From a checkpoint of a small transformer trained on Wikipedia: 3.13M parameters.
Each number is 128 + 24 x the weight over its row's rms, rounded and kept within 0 to 255. Layers, rows and columns count from 0. Numbers have three digits each. The size before them is the row's rms in percent of the matrix's.

# layer 2 attention value, 128x128, rms 0.129, rows 13-63, columns 64-127
086:151129134162153169171118116085085134146066137134133150192167151114149127101169175149160120102145134140113127163148094142128123147125115094122097116190127144099123137131152160136144136070128113
081:134138109083136119198107161128075120130100120123108151122147124175138123131105101137190112105118113123150141101100131164101093142053138126179103144127167120155102142117113108145142153115127139
110:135094146098121127146149171135131082118125145151130166104142115115134153114113152167132173096089082140148112142105144092122140128140121113149168133121096173193154109122152103122090131098150157
108:133141101125153161133141143136137120131147170100115175084106098141134116155134134108125105113145109090089117115088139118128105163112102134147147151113111147117107100128180087148130125055108123
085:127135158122128144111112175179142113098108108084116124130170104143132148122119106163180145163083106153138131145151127147094119119139089100093145111101155141097132154141158138155064148141140123
084:158068118107152123109101123180196118110149120140155154065115134125067141081130154165110124090111101112113143182143161133151092115075140134116136152146118096149119066140152122144120120111157124
094:177120132089118117128121139159130116138155153140124122127142135158106095144131100152074167102080113114134104148122143092154120116149127129179144101104143123163135151126135139113168133142130152
087:148123122100130127110125169142153131138112164104164112101169128109098139084091115142085108133145076111147139115102163131108138153127121103126136163097141111142121140146109156179102105136160109
087:107111099104130062109066118137125158113131163114164075100118129121149138110129110161127132096061131145165129153172170133158103135105152142140122119134147133092119119140114149091143134111120173
101:114142141144143124104131139154127186122121126138145133137125109149139096121122135091146091098125136111165152167105118121129129139151164177047114111133124119151134100132117094138136099117103131
091:126143121120136137163151126140150125153123144146127142113129144151116123139139121126100138128157108135071089136104117127115140163158147107144124128129131131160108140076118103144093136101148180
106:106120177192162112128118104136132110112114117118114069108127149154100137139149133112101125148084138079081143124129133116087114132153139124154116127124141114140096159093157124125085097098112120
096:143121128120147146159100142076134163129141093137123188114114116159116137113114126129139136130166098119135133161100152131129133135127155102127103169129159085129165109126117123127113141189130105
086:143151143089081121154130149121117183155101144129124174149128119147138139120102151168166149149137096154109104138122115105153157121175150126173170157149123133168137135143137155150149159156110109
104:114148102067147111133165122114112156145129094125182134099126138114130148100109121125121087137166115130128115127083153130110145097124154128140110192140121137139131088119093139140124100139155161
091:134132114156123150123099090111159147079156128133149154108138128150144152128128132124154214116162144146123099165157093113175140173122142108154136135142163130089143116169124142154134143121127114
095:080120155151073115102088094149140183075116133080098157138148114128141155095107130139072166120129150152167100103129151121102094165099118136131152118128157108089092117140091145118119131115116113
121:157106135158116104133118122103141137115145127121133170159141146103126144133154160130137174151105112157162120149156097131160098162161120109096127076145135118063132109143106139114137124136111095
096:162142120106138118144134166118103100139084159140141080113107094116109144154100109099132134156115127125154124080168162134155138140143092106119072137125147182128102099143135123137133129097116157
106:099131085100121121136151081094136132133128106087156126143106134116121172119138140115136084111125129128120168144121087143148151080124156099108133119119116101095156104128115141122086124130122113
112:100120147075186087088157159154143104136132094103116123122137113139115135114134100106138131131115142103107138148128106129107116157090160144127125152096096121152136156117147124196140121106112124
099:124128151138165171115121144138121107081098109143129153119129125141105145177159105104133165177134140136128133147188119134109145137132143142125121161126145171142114138105164113141061110122113108
082:095126146086107093094118136104116173124163128118110121143139133124133148077130141111133126100127110135122146138132145073135118149105124162106171086125112137125172069205153124136171095171134098
096:103096151125115128116129149103166171115130131128131152114170160117104117170169146104117131112149104103131109128096120100105104173134120128141086136098148132143162114121140100190108059138077136
086:135157167095122102153121121130105188081149114133147142152129147145162089117135112125113140092120158088091153136098127150199119116157153149112159074106090128148097158107127123098122124126140135
109:130153149157154136133148131121170135091115131133099139118129120106172208129139114143145123148084157121141086134132181072183126129125128141113082129146079134132144082124164163143098172120137113
100:165163149127128099106177139112119118151125132135142116147142138144101127107126118150103122147137089138134161095111097148126105046141156100145150096171102105136126156096098179148134142135140154
100:140120123117090127113129134114135071112135127121143137077118148087168117123102120101168159119089114131110091113115143076115128107151086140210128116128142095129123165107144125118129135146133108
086:126130096141103138147085127136145098119136160147161115148128107077122198156132173123125127116108122120182141131162140139114133116086139122125146097128183112102145136175107144122159122131113137
091:131102132102164129070112107128124117096101090089125139109127153143129100120134111105073085141124123131122117141105143122096109156095098092104114121092135138110082139083142113143112127063124073
098:131141106122136117114133091160133138152167155141166120119149173114159146119120107123137108110212104098096139130063133132142110144092109151121163129132153147172157129126130108075134160124144150
097:154116145131132143124119142138140161104080127126120139121133127126094081139125124085126074151181145109079090137101143110140137156130134172123155167112134140122111143118135108164132126093118128
080:173085129099114151166148133126119142188142140147123152084143099118116125065134145115122107074143126137152152145126119127137152088079155165120122155142143105150175069155083109139144100134119110
084:093137133129156124142157087143132115149163137156176125099150132173164139109094095086144138094167177143151096113142166135124137112144110153098097161104120132135131123133116117093130184132112130
074:146127114110155126133118133153130143144156107168124138097094135163137119097147112130175149124128132143052167160107105095155107123118144143135103139139101119143121127125103121117161126134145142
096:104096144103159123123121098128106115090104139114114118118118136141098150114091155138093146132147128138083098134119090113141121126124158106138117130182091134145133154089122149111113123082153148
086:101119136081115135140083116173168143147100159129133094148131126161137122123175132149125181148130126131184119143141132093132111185143060147123088127146149171140113152128147119159136111118134104
085:131142115167127138185125091143144135111122126130067152151128135168147139179168183119185129126110118152134151121141108155111075165094112133111134091127116128106128124147097139115122147164153165
078:114123144137154125108175195103137115135155164084122155106119135101102117130103100136108119131101118136111095162110137099158111135168161159156127133109111153156165117109128184126105121186120116
117:107104172083142138112149138168158120106099148136134118106119159167136144118124151116140130133132127122108119133103128124157103175146175170087117171163087155155122136107104095134103124071106143
107:119102119165178121182075103124106108140139147105135162141137133123153115116114137141109101130143144124146146091169134136115153151143161121101131120131178134107102158149114145136158121109151143
110:124127119089127134134149122161103118083119114098104121087132069147117130077118103137159119148114109096146138102095138095114105136142104166106102169115102133140103122168100090171095142106128114
108:147125142128127096173127138119075128165168128143173139177113132121125087114113132139159125091154111094129138117098104131108128111095141114126127149140124108158167148084109110118108125162128156
104:122154081124141125150147136097125145175152146106166149173132135141138108153135139117155140086151129145147160119139119180160171094095159156123158114137133134127147125128143151124158156135114141
112:090105138143093130127126131149143168064092144103144119125102153104137153174137160155124140145084149137161149135173125095132153175170093117134112148143143177122151114143131130098137133099114152
104:124139126112117115133104104117102108125170134174156140163098121129130132099150137153139121077152125163170132113100121135142140135106146109118153126159106105171161168109093122115159107173125153
115:121142119141140120152117105116133148157110165147162122133134133125131111086104102109123128103139099145147130110084118101132134107113158147131110124160146104126152134099101147107137139160145130
097:153117109106104138168136167122133065130178126159095161165133149101153101127103128134086119098120154121135117137118134116163112101135137144174090126125150139136159152132129138105149122154167101
095:124133152140155169120157122116120095139130122080129103110106129143109123154104128091167142158099116118095119134110143093133158158175149137146118183142126145107139112134121133099137099129118104
087:131135101117132105127146114145095089142130147102137117095121105102150160141096092132123139123106153122081112121103160116122104111121124102141193132103102176181105127140092096115119148112127132
119:131092148128141159111115132141144118089117089119116140093153148120128152160131149092116114105095140129127135125099111130093133096137118122132142105090134150090119127128131111142046146056092166
# layer 2 attention output (transposed), 128x128, rms 0.129, rows 13-63, columns 64-127
100:143101129096100084127150143134108138137165146119150099088137090105148140149111128139122195108113088114191097113147132132120140133121132125156131166184120115122164139120149136115112144165155141
085:143126164131137145067143119077145128135171133136146092137148157117156158095142142118062104088135152135118088172108131111105129143129177158128137090090091145103148121110104149108123130123126111
118:132145118120167157081105128133154167123132115109126107111118110168103127128166085081149064132114145105111143119079130136095150158098101148091141142135156151130114127175146116144143127146121126
125:123132171173133109071140152134154151141137120128121111115148148126099155110129141149141140085078128162124122137142139160167132123115149169111098108136150129157137152150117139110139153159115159
092:131133103141197120123164118104159182133169106181116173128077129144121140130094104087137134126118193133123161083107113115119147160151114111122170144101116142129111117142123135153139099113112101
084:146144075121118159078173153130106165140140117110141119126119088139122150129100124131149110124108136160116138081079102154114150148129119148131125135088142169135146145130129145134145146153089137
108:118152110097172158134123133117136141151131131148145142138129133121126137106103102089162082134150171104133148129092144133147142097093140147088127134121114149140085127113113137165123125099159102
095:108159077165171141111146142146105129120146086129094136105116136136103123118123148099190120126152114116085145126119128135109115144122148165129131140140101185105104122155141074163147170161106153
115:159129096124154141114172110134121121124108107118148139160166138124093135124138118098151120147162128128110170098083104126075135135148142101096144117125103102149163116083110140173118120126154088
122:149154134133068113120100089101083123073113134080135128125115116126145110144141132168112181142097098129119092114150116119151127106145109107157118125105138100136109165102129129109146121131113145
084:149096120114118151080103136087135097155199118118145114079115093092107149136142105106117079095110138114150123138109136125124152152070120181109117112105104134133136122141156092128086148104115099
107:121097099085123156147114106078124108127131135128126184107147095102138113141134103099151116157201093155148126170116143153110122170135103181105103126159128131138139123140118101129137173077093099
086:157179085140128137112111145149107119130128139116146091127120141151130097123096090128106128154083140153105100128154090113114134115107115142149121103108116167156133148139118116151136124103140146
081:129131126142169136122124130143126112139165158144152085097113164122112149146150147082088094084148167121161088109103134091111140114083134112099097150151128164111104140152142136136125124141161157
108:170176120157114149110112153128128115126117139099088103144141139166109115108144126142176155131121103132087146164144124164124105150115128210136116084079120154155119132131123094120137142110122169
085:134135122123135073131134141149099143127100152094164121153102137124139107160120102168126138158075101135167179076137145128128111086124132066080095174177133106100118155150122149120132104135149140
097:134126133138150121110143129131114075129154137146144109087070146136090133129187146120136101130130186122120164152114089112136163103092108081128143153160109149122130103135149094161148121111121106
109:113143118104091112156137093153107099127107153133140138166086105122165128171143145138124144181146163134159152119132100134090155106120104106134157146121128130140140126123155134133147132167153144
087:102138163146115091145159099143125118102140083128112180151180123094165115126166152137132167117165094125139148124117126139126099153121145113116195119140075109104150142097109155149114099144131112
111:158128127176104103174108139131102119108113165118134108171109135136132071150098115161124197162129120138128099102153137147106089151149128108164111150148147136120143153134116145103148106133130157
118:117108125184122173096126148120134167107161120133130120100118144136117126128110144134111105113129126135124129115141121143144124186167159148145130086109124144142113168150130137165123149130120121
089:103171150135096131140128061118134161087161132131144150143101119086166103127126157099132101163109147105147153127113139115146103129133142116122131108133110114134121139159140125127168095110101111
087:147115129120130147115123116130127111128106135094169098131113150145106139134161148149135124119094164143157123100081075128109123105122150059091078150147145129107120105119086165101121116138122172
107:118157118115137125095102130116147091137128099133104133123097071156150124134115097134153108138094113135117159134166090175127165127128085152111130108116106135126089124123123080118119182113118125
086:144076127133114162125102113141112096145105146109131112083140137104132129136158150114113140165144115159135092155149164086142139110100104175126068117115194132136158122176111127141144126135108137
116:110144133134143115102159127131105162111145141121146142099116158164116103149183120108112100120158130150131151112129137102075146150116136120112170127162127146133146160161149108156165072141129105
097:122102096118128152188120135115129126148156126156073147116151137112139111101115140110120116108181120108101102168117170128128115145120123140174146152103127136132097135094135106128130150112119086
107:113115115125139151143144103132139135133131117131086108118127138127097125134143123088117038134189104138098123165108141120063137177103167166083137114133112141151129132148154096167093129102129118
091:137099117102170101154175110165113146151116141149112136175124130153135129127119106154159160159158125126136134131110101144084143168142157069134139177160115135117153111087126135123160125160127121
079:103095121161109130139148117124087127131202131147113130114130131073111140082089127095144147143138120086131125147107092111139151147092164136129102109117113098127139137171165108143145110144117094
104:150096138140126144118145178127144141148126127083100096108137132131084129101089172144133130079089083152115134119171151151138105138123168156129097138139154123108124111127127141128132136164105164
116:124137156163132133115124173135118102110180119120121112089119157135158137129109142151106135081086098156138126128153118125179117152133133138146112115111126129147112143166142125153124120147112146
072:140153121136118138094119152146113132101098072098135092147123125131124118148104132148121111082099124153120083089127109166131126112153128091159161138108115160127122144111137170121101181179143173
069:170157098146104152133149112132122142098078089115124120123146133099104132128146186148150152150147112124118164128140151107142100176143192140158154120123106109124131105083115134150104078116119128
079:147134163135114138092106153111163114121112140104151103148151123122106114127101132138079107096123131152129113104128119106152104099127121138111108113077148107129142105111110155103094146111132130
075:165143118149148141156109211119158117140156135124136126125172145130127126126125085112122113106104120131107120163076126110128109119115098129122105155125134096099122142129107097130126153101137087
084:130125106116153132096157117103142135133142105133155150118126090117109141134124145061146094153142150134143150123124110144115136057125131109078152142123108129135115095131098133107093139134130145
080:081083146115144097095120120105121156119113124150153167140115089111163118113127105129070131108097178131117094131154144116121142112126103131141128103119144114116133134101143117095162106155113098
086:099182114131142160140085113108138137138122118155142135121142152174126142127176106097145113123174146131096144134089131112098133116115080196102104104128152145160115139153134073180113142128166140
112:134115122179119151093104140091100133098175125098130132109157102096110142132140128110127118129112117133121108152112124141139158129110093165130102096115132124151121136149168125148139156159117115
119:114117119098138111139161138125137118143117112157136133117121130100081161112103109105150164148129151131142149142095100123111120117113120116141132140133108110108154089135111105123114140151149118
117:118140121169148170075129162114157170114122133119131134121136177145111141128179171121117105113117164154108133136104130118143114144122145143134120094094145168127137128184118135117137133120090154
102:164106074079088168147115111078109131145100131120092084096125114124143129121107145116105137116172091137106083135120158135128142138146130190161125123090147129152109119123118119112110128124139171
093:159105143122102152129114089140084141116113129109118093139150143106132126113131138161123148145123101106144122102148140144119089181159174107152109120138126110162146139106100160151128101167147142
125:119147135169149105109126116125139135117116146129160161191146122138142124146152091114165151155124137099125182115107129125116115106127072126097144129148137108121145113165132138133127110116140106
106:155101134105112127176170152160142164138093177119145134156143157128147109136099139147143146168151150121144096103129155124143146107138155104164126168145182108084122120131179164096138142126129142
116:170101103100101115165156137102118098161141132131119098099123134108096124133107149124097115095167116156107072155124128106103139112120145119133143171143112110105157125089125097119083141112154134
107:124152138093152139149115134140143148150099150160121106125127101174109139114133106096151117154172154102118113150110143114127153103116106167124133136121127131169118122108122108150136121120185137
095:114127138166119100104101093101116159075115165131135151128143122109138111157169121149104124105162107153149142098151131132129078157132092148100131087110123128148125172150125147139107142141126148
095:108097129125182150124120132145144153118112113135099149149171152143120134085158111123160123107151127123115112136079162149120106170134145169104088121149161142117150105130130140126124099132103111
153:092155093175153126166128114139113151109142107149088164170126136125137112117139089117173142153139128128110123168117145131116123171146120134118115116130110134145098158137136088134193111124119055
# layer 2 attention query, 128x128, rms 0.149, rows 64-119, columns 64-127
104:071113123140163127111150134098116171133118130133123085134150133141135155118157107094151135126104117116141159132122160150112131132126143175075138107161092130096130094104187137140117131135144124
076:126129125086142155158144153163140152114151114111132147129113171099159125103143094170151124166146144071137122149089162079115111144120115128129149180148140145124128120140139136169121150157165104
099:145131154193091104131163161132104115144161118108145114116146134175105118149112127083115088079103169124103147088161118126142141116162085111129116117141143148146173111172162103101131092146104157
112:102132146147143113111121139101141128121131113123125108126131112071091112102163123115118096081180111119133147161116159124104098175109181176133147149194104115126133126123117118135125142141119125
097:101143115073109146123147126136178087095125091148159142163126125183105139113135110115135121124107155118133123146162154104164154117136093155165101130137136148142124152136149105104079106127133109
138:147125099099106088120143126136143162130143120092134112147157147131133156115099115124087140123165148121134164108143150095133128119161164102113148156135114146128177093118106184142109124135141180
121:138108137169076114117109122142135136167116118153117161137159125137120121135160123144126109099103128170131110174125134143151109115135099150146121130098129101158169137148107110167126120129153147
099:086154113121179132106107098121137126100136118116156138143143152123112141129105091119157128132125135122119153146097092134108115142129160135146107122111139189087090165146126121126184134167110087
120:174142174106127127146118091117144092133126130123134132172103125143148110141155182170067127122113116122150116097144099093130122091161139078155132145102157131111162097109128132115095123133140134
116:135138123125121126129128120107118090129107115130139129174083120153125194123125190102103143167066194107131136136098069141099165080111140071149116135061147150134119143094115122100118116127122147
101:113117123167128127132152107118142131103149116123170137153101118179112107151128108183146133120147124183114155092128075124082120170150129100163101124163166126082144121150142116150135123172086081
099:151153140111123116110168107144125127128114155122089113119132080108154137144128128154140146108165121115125168098127129184108108144167168082125100142128105084105101130118105160117085114085105147
102:153162133119154148122111111107149143111124072109143130168171150105153122139076113128134144114165114123117148137124089094142099076142151091162191140127137144118103101130147129150164114135125105
110:129118176136174153172129148170111071144143108124096166105139120159107085109105093123133130125105145105110130126093123090148109137122104137138108134084137155125141165111116118114140129133121133
093:095123120120097140140127130150130086149137181165175085106119144111101073104125094158124123138135140101096113136136160105145158147104156135162117152142110106129149129109160098111120106101115109
081:145130167126115150122098114122126083138116137126168165145123098120127087133169146168106106075151160121170148127146153115116105098132125124145146114132132099122148138091108153113137144130137184
103:114120103100095139152169130098131129148092122152154127088134150156149111143080130133119185133109102117119098133112119163163164108142143172156132120116134115136171097105162113130122101115110118
118:130115127119147111111124114176126090106091131136072153127102102111107179078106095111102126119104120085126123120123146104151122157104118127121131136099135175152119143099071112118149104164130130
117:104146150172141109153101164148142115145150098097129173165147156168094130120162127113168074094134123157133120129151133101132099145131115108108146111164134169131122138150135134122145132164140159
101:111176070170139093108118109116106115140129118153128101134068127128094149095113160132127145137109183138098141107134117072098136120083125095124117121104154143135108129155127141139140142149102092
102:136122089140117144117103138128112163119139093134156102187126140111111129125093087141121158141112143139115126082114131087128148162172142091119095128088147132176116118148150141161110099124145108
081:111142141093137071103124128112153159106123079121157088138086075119129164147123156145106177151128126150145129088123124144082155154154119137089103065122166135126144106111094151091119112105145132
102:134134128127162114113084129129098133088143145132165126154116061148096127138124111143104147147103125126109195136133116091152141162137075177110139123138137131106090128155159109118145154126159102
105:137139101113117135140134083114114152164133157120178144131090163099115095173110073181133154151117128087104137103134124125156134126111128082144127147127104115165132119109163160153169107132114111
111:170088135107123169142107140145141137083163108114128143086102164087120112151141072122130092123119159100127111114092128148122123159126113152123102104111133126133105126172101122130139186179140123
102:108126090106133144108124159102143130140123123092188134141113133120107117120116144147133167142079144105107129159099099130123137104132105158146079128121126144109171099130152150170129123114137106
087:125135153165117077115151135146147132159161119110145103128155144106153164136142119134107148157110190120084158064156143109144102095158112100099141127121119146112122111158112124168122134132148136
088:058136123114126104111093111080128169097120186118152140157114155166161107138118171140138145107152123103127115164123143131152114169137147156148125139127138118109143151132119163125153136114121140
094:099168095130131105121095130122126117134109132122158106116131112064120121109119101145161149119145101112147102089126127130101066122110167114168163162168134142142126091118110156125146137172150105
118:109150093141154085107128132146162142127094132139182120118147141124085144141140130098127149152052132084128153141117113146151106129137102140103159124177110171123133061133157141179175132155166111
092:166113095145101110148148161133131094139140126156179128100096102139101101125084168122129150141114136131144146101111110170126120179142152110117135146164139134090103123130116131127103158091125097
114:116074132114124120117110127132140093149134190146100107119158101138105093127129070136159146134136078129129111103133162124158128155099141176143155161175108142154098134100162100154117116113136129
090:109140132153147117104105116122158110092104104145153117120097101087137148147139154158143145121172145109118136070122135066113107156097113115114162136164131154142117159121103111149114100122100114
101:114134153128153145145139148124115111175115130120137151111143142181109156128134143099149099120101162177120082158121166134178151115111094152133107110072104117148129175115119118092155133144127136
106:072138114113122143139163145130132140172105132139140090114133149143095131104121117104144131177117151115140111135164137156139173120129140118105110157135106130121109092125178141175123121115158098
090:097165159144150141090111111152119097106111104122139100148129160140143163134171152153104096116092165105147142148134175105134142095129138058131090148059148114077158107145092128121107122142115125
134:113136111159124133107103154090124149084118097143103113145105169122105120094126148076106115095110143154122124143122134121104140135099170157131098114112138153165146121152179119090171131150156130
127:108139205111159089137149117124179131131133094105139169122151141171118146110145140147145095108159117190112100134144162142103100169140111123108129141153115111103100171114098128069104145112121103
096:151106118142145131116144153133164105135170119115190105118162160133134103150126100087100074103152132144096149107120115086165123124122134129111138135124128126138113102141173111103126183156141144
109:155157131137084089111197068118147118141094127115128113191140147155094123129137115133168125107128141123117128101078147125148127132169159099079089147125112135116145168090127144113118124136098126
114:167113135116108134138122118140134116108138172100170142147124117124156104188103146150136139122126168083125157115132123103126165078168126104200120127079146112136128125082114161136067124167150147
117:133136124121148133121107103108124120101108133111141109133126110120173135170127105138116150138116136114120138101115141119130138100164135111083144089095178139129106135112084112075119119112116123
097:127115126137148159174145179152139129125118144096189166102102140100089131128157117142148125151127146104122141135090104156118138091125108121152112096131128121152164077131127145132157138170122154
104:152154114131112141130138120130117132197113158125135144146165096128115154111122145110098175150102142110115082131119132095124153130138088163149179147099102145142116124077144130168122102105142141
106:183110142132133175133120142127105095145101100116122158139164102124090117117151152127130083124089162124157127147104099104124105094097108159133105105099142128153145109102121129121107136137132175
082:128077111110110169076177142119110114159138142113153121102117139126130073133116141159135124122106164143095122125120145147140091101116148133118127113150126079113119128108097073105115199121132142
099:066127117127135125102150110138132134086118141151125120122119108124106144136140143109131100102090121131136163130130161220143115134120153145154158122141106173144118119142159117121166126182116115
101:147127115164119119120106136145096170137154136101123155109121136115113127154136116115162108122154094110109100153132156170115101203124107157130156154162123145104072102160113126174177135134134093
103:093153116161133126124199127179133132104132122124158113113118183105120117102128128149192093118115114187077125162128149140113136146109108108146124128120138121156120129158104138082122116088097108
101:129108163141113104144119144149130117115133087102153137139146138161088112099145154134115117153118151152117115142132117139111149123173105126109123106105157133095124115187112118136128115068132081
123:122115202136144139147133120163115075167150082116123152107130174143152151140162098101095100146138130175126097167166131102112149065137102103124121132110108129107119160126101105111113135150139146
105:126140132158120148110140101103142114175127156137161091140117172116126085149132132109113114090143151119156117144145111121108113166107162099154146134131109140103143095112175128101170117143091096
093:146098104072134127136122153166138119095143122109106121129157129135049117110117125118128131080128088142113110101111141088131143171162131108124150122152114116133153123121136134152159135121135133
098:123170068114143092135164146138122162138093120130172134123138112102113122126097161152123119112132101102115186131142096147121139145137141104098145137181153107118150147125139167135146115124103152
110:120126137155128124162136128099094172154127132105114135086150136141156086131088114124153165124121129174117100144111159174143107116152135133102118128139084106141092155143146117104129153120113084
124:119146109157138169128143158121126136128141103153134126172079148144080120101139102099147072096128121108119093154094142086124110131134109083147142172132148141177096145143142117155119095132102105
# layer 2 attention key, 128x128, rms 0.148, rows 64-119, columns 64-127
114:115145154091143128159165090113144150166148084146141084102126065125149108152106154125114134106117123171119170115145130114072118129179112133143118155153164105086128118118132168118135130101118149
094:121148163154139164149110137108197164119115148124106121086108164139135148102095136101084154143096143160123094125115133145152160173130112156107125098085135117129134120165147111108137100148163123
118:122138134148118133159151116137095107107097178087141099145104123123166138135146148132137100119163124140164145107149111125134129086123132163117152127128104143130112146087126161091114124099106128
138:109098119131090102109118111155084146108148112130138144070169115157111118160113180110108132123131099108117155132135114141142065162127130088148086094122112112143122144180127115135126127144104143
112:131133144160122157145133123068146137122127157112129115129149132127185158093103114129133118127130116098118109152116163127130165146131103141122104087136115122087151118163160145104141137127127078
135:109128121107125108118100133181151136096118107145136173123092101121132156123129170143127095133162136111169097170150120148121137113138118159120142146095165161149123135120114118141135126182137159
127:072107144126127111095106162162144123117125156106160116106138120114125109146130075163097156133086140139080109094074152115130127099146093110149125120123105146162144110149175144120173129131069105
110:082133099137140121114113101119078131110099082152161111142142167143095143155144119090117109128176113091129139135148102150160117140092158107160160146140127123133134121161117095143103151121158175
116:113092132094104127119105148078115132142138123114064123078132105120128115137098155154161111120129128124119129140108171125114153153149154139119112104166133138127140125090131168077090107140164102
114:144191187125119134116152130117149121189128130126088132167108131128157153161134103125153099130125153155157110137117127104174189101133131174115133161154141125120082127098099177086094085119151124
112:139107152114141111154178122202102133144101181153128114164120174135120089098116101121117127135140113106116180097164123106158142119138117096124162153147129146125154118145141091108137067109115141
124:127094084133105131115159094104104127168109109141110130172143137129104122126150150133143172113126119074116106136103146084116121155147135114101101167140107108157145081119147150141133135112113142
109:150122124144136138101161146081129115089149067162126078167137146105123149154102107118108120128187078111150135118150144164134146111120143144121130136091160131112144121126118094104098136147146124
113:121104157177136144100124100142085126117117110135110111163136160140107135142093132094129117137134154141140152139167088154156147154107141137126140141131098113127132165141106123103106084164101133
099:128136129112127137153121129114188093138088175107133149104151147162136143117115117103108122129125105125102132152122140149148109132095120144068104079126162106141125133144104114135094153096092077
100:135151164134143113122133121147068116112158182106146161126117144152165137099106152085149110088129158106129135118127177080099119143115161087163129157145098138162163140101149131127170118129127163
105:150138183119099125128125117145132147129116149106102131146094125153153109138129085123121124067144120161150131127118094150092126111102134160141104089094135150136073134125141147123093124125111084
115:105139114126141122112077110130136165165115070064131147126119128132120112130120144133131092152102156138145162163130113140104158153137103119183132108118073124066100120122146163163144135169147129
124:095126175150162088155120125129099125122143125153116098118120150110109120134092162137152097113147137135111118100192148138111143129140077084142162147129093128139165146098104106115141131188112139
112:123139149144112100094133115069113118124129133140133102139113127133166110096069120117120134174115135151145168103152140121144140109098166135108139082138125105097087140136113119136132107111117126
113:102157155144112111130103121133168153075125185102162117091124149150174098166108122185124148134108107118114138087090147136128136121116157167122144085164115149139132090107126153128144120108128096
100:136064110143102084147195126169146136145104128118103156173121150152141113097127139129131150132141101153166157111101128138111100119157163116144136150142098180145158140090117125130140117111153114
114:142134092108112139169175130117106139131095152135177110155126175145118103151075129134135106143096172147120156145152137147118105131144123115138148100107118077136141130143163163115164093097124139
111:179130153106157138188151161110163147149088151166138168145130160110083121096143105141090145129133136131070089113100174126124126142105139150129118098125127121093116128142153104132135152070130122
109:112156200106130113130135151126112145125124159166140170146101147091126147163149111169106133163112123150114097106173176128150132110123137106129119114053130131114142156149136126144146128140121102
118:146131139118142116143109130112180135074130145105104126100130125146154123102134110140107115084129132155115112102085185161148145129120125118153129110163120158125129108161137154117113098070148139
098:136110108137142142172187103130171121131111114128127131120171146082130176143150134162122121126115107124166122169160135122143135121153105156154125165078118144139141070127092159116110155130117111
109:104090113190142104123060154154144125124131087126101144113173130135127114125140123128137137119177153089097124127123130138149133160115112100079130132160127133112137131123153108109110173134176137
099:116106111125135121141129156074173168148123094114146117106103145137140127150087109085102154144114159149080133163099134120143114113163145165114157076145133134113129150171130092117139134141169083
111:129099140116159137143124146112154162094128113111091129113150099094149148148124096121123145149134155142154096152126163166127124132111144114127149095090127146083152082168134167118126121143129161
091:147164151108098135147139140150126108147145082104095110156132132148149197115096135104173129144084158158114143113124144146121105153143154128113152144124148169130115141138088131113145135089087124
113:136161124163164149109128106074141149131168161140142155105119117129112118122104162125149132131091125118100137185134153157108137140162112103111120083106142118104101140152138137175150135140117123
100:114136122185136158105143116103120124116127110132146110084125163121106118142128156085169150104128118105130176116141115133137118131129093150098139152154099104044111086135108132127096120123107113
108:100131118206121135121157122133108141146170123117115127128141172133121092180101166108138139150115171135097151122137111125155136122110138123137111107153133103103122177094154144125145146157133086
115:109122152105104141117134096144178132095120149132075136090095140122140147107157108124096152118114161132096092181094127128159116103094150159146142067117161118132127080131106115092150145099162159
100:108169142067121094142118143119100113131104162127150142110131113127098122133114122178111098131128088153106112156123133083129154140146110112139135132191126106112114068115132161096128134118127109
144:127130153115128083126126123128115123076111129109134101146120106165157116119112105127147147128162136145168132130142129188100117097066147117113144080125140185121107155111125095135114117129161111
136:120081104164116142129140126123123109147153117128125143100170157112096148110125153120164139118116129103064165154121119135108110152132100104110100164152151142100163148121101097104119132127146097
144:118133118113131153149117129120115145104137137145089079132133095119164156149153150136133132152179129086138158117122137181098145134122106145102117155087110155120126134150071111092116118132121135
134:099139100102107153159164141094128177153135099144107119125157098152087122112140156108153127114150112101145139130113132133140072187166121142095065097125111106097124142159105128145101115142145101
104:147111132167119122122119134098106129167103119171108130188121133133099162128096105128122107114102114087112085125079138135121169157130127153143122090126140122092122113168121117149124138091096119
116:117159128130087144114149124114128167171130123128122110155136103137152064132101143106167124124096163112129109153159078152100142093171108127135124162122144089137115092067155144108134129153130094
102:134131183161109111146181135109142120141132167121099082167108161121145171137133128108113128096121120112112098118117159129180156141081138112176110080134074107141185134153140099108175122108111128
098:129112134155111141136100166130136095134135138118101136080117100180166164105142134096088110130140132144121123148094089107067134117118122210136134080135136108137090156162102138094081130114092137
106:121160124128150084137127141109112137168142124112103128147146100136147193113106150101148088163137121127103139120136162095154149112148120154088132113170115163120156137163109164124109114141121123
097:132091171122129161129136135135165132111149144125103166137088114144167117124139134120121118129121148122134092093154151171108143136112107124112086120109132114111123142153061093105078141070119076
113:104153138065140105162146110140144130123148178094131128103105124109112128132123119107091123117103125154138080129149166160125085146125130148180150115114109145114158107147184138130142137126169138
115:141098118141146116157083166127155115102134134119107158087125161109094136118146126125123133123115164129101105111124165118156087140097127106155127141106128183112144091123127131138105130136165155
111:123105116155131144141147099116138094097148129134115136174158162151146150094134092110173142139145092134142162146077114133195119165156102120135134110141136172127096161140137112123127127097102098
144:101124142120083087099103148122124112148114154130123156076150129103087118145100137107097141117109128139125118099112148159152104106078129077137123122123098114130155179114154103137143118150119127
129:152116123123140159139182117135124102108157174179175149157118154123125119146113124142147104142147139144125120145113108108125152117112086128175101157110152117152136161096132138111151100129101135
122:119074181105152090149119137173123134151143153143116124128129132140117098145113141128102144110164142112153139059174137147125128136120161111134111133101106153154146150092136084111119148159123117
116:118124090115169100167089168142127106077131147127101125119146086145174182108088138125137113132151092144148145117194154198108118136102101136119155083133121161124143116127106121140098132108116126
126:124153125132099123116151124142141141153120133169105108115170120113085149137112139096114140089100148100124118112118109102154128139151150069101142141149129134112142136171152114139159131179120138
108:157158135166103178116136161144114118109105141147141134135126150121158144092085125111125170129130113138134075137113121133121068141091120166074134125156150131119118133106123094096112161090165140
134:102134123109137156118133098123120103083131122143136097127115121181183113111117085137129112119155119135119149087129159143152124150124135125146151112128124173107098136126123123088123094091125106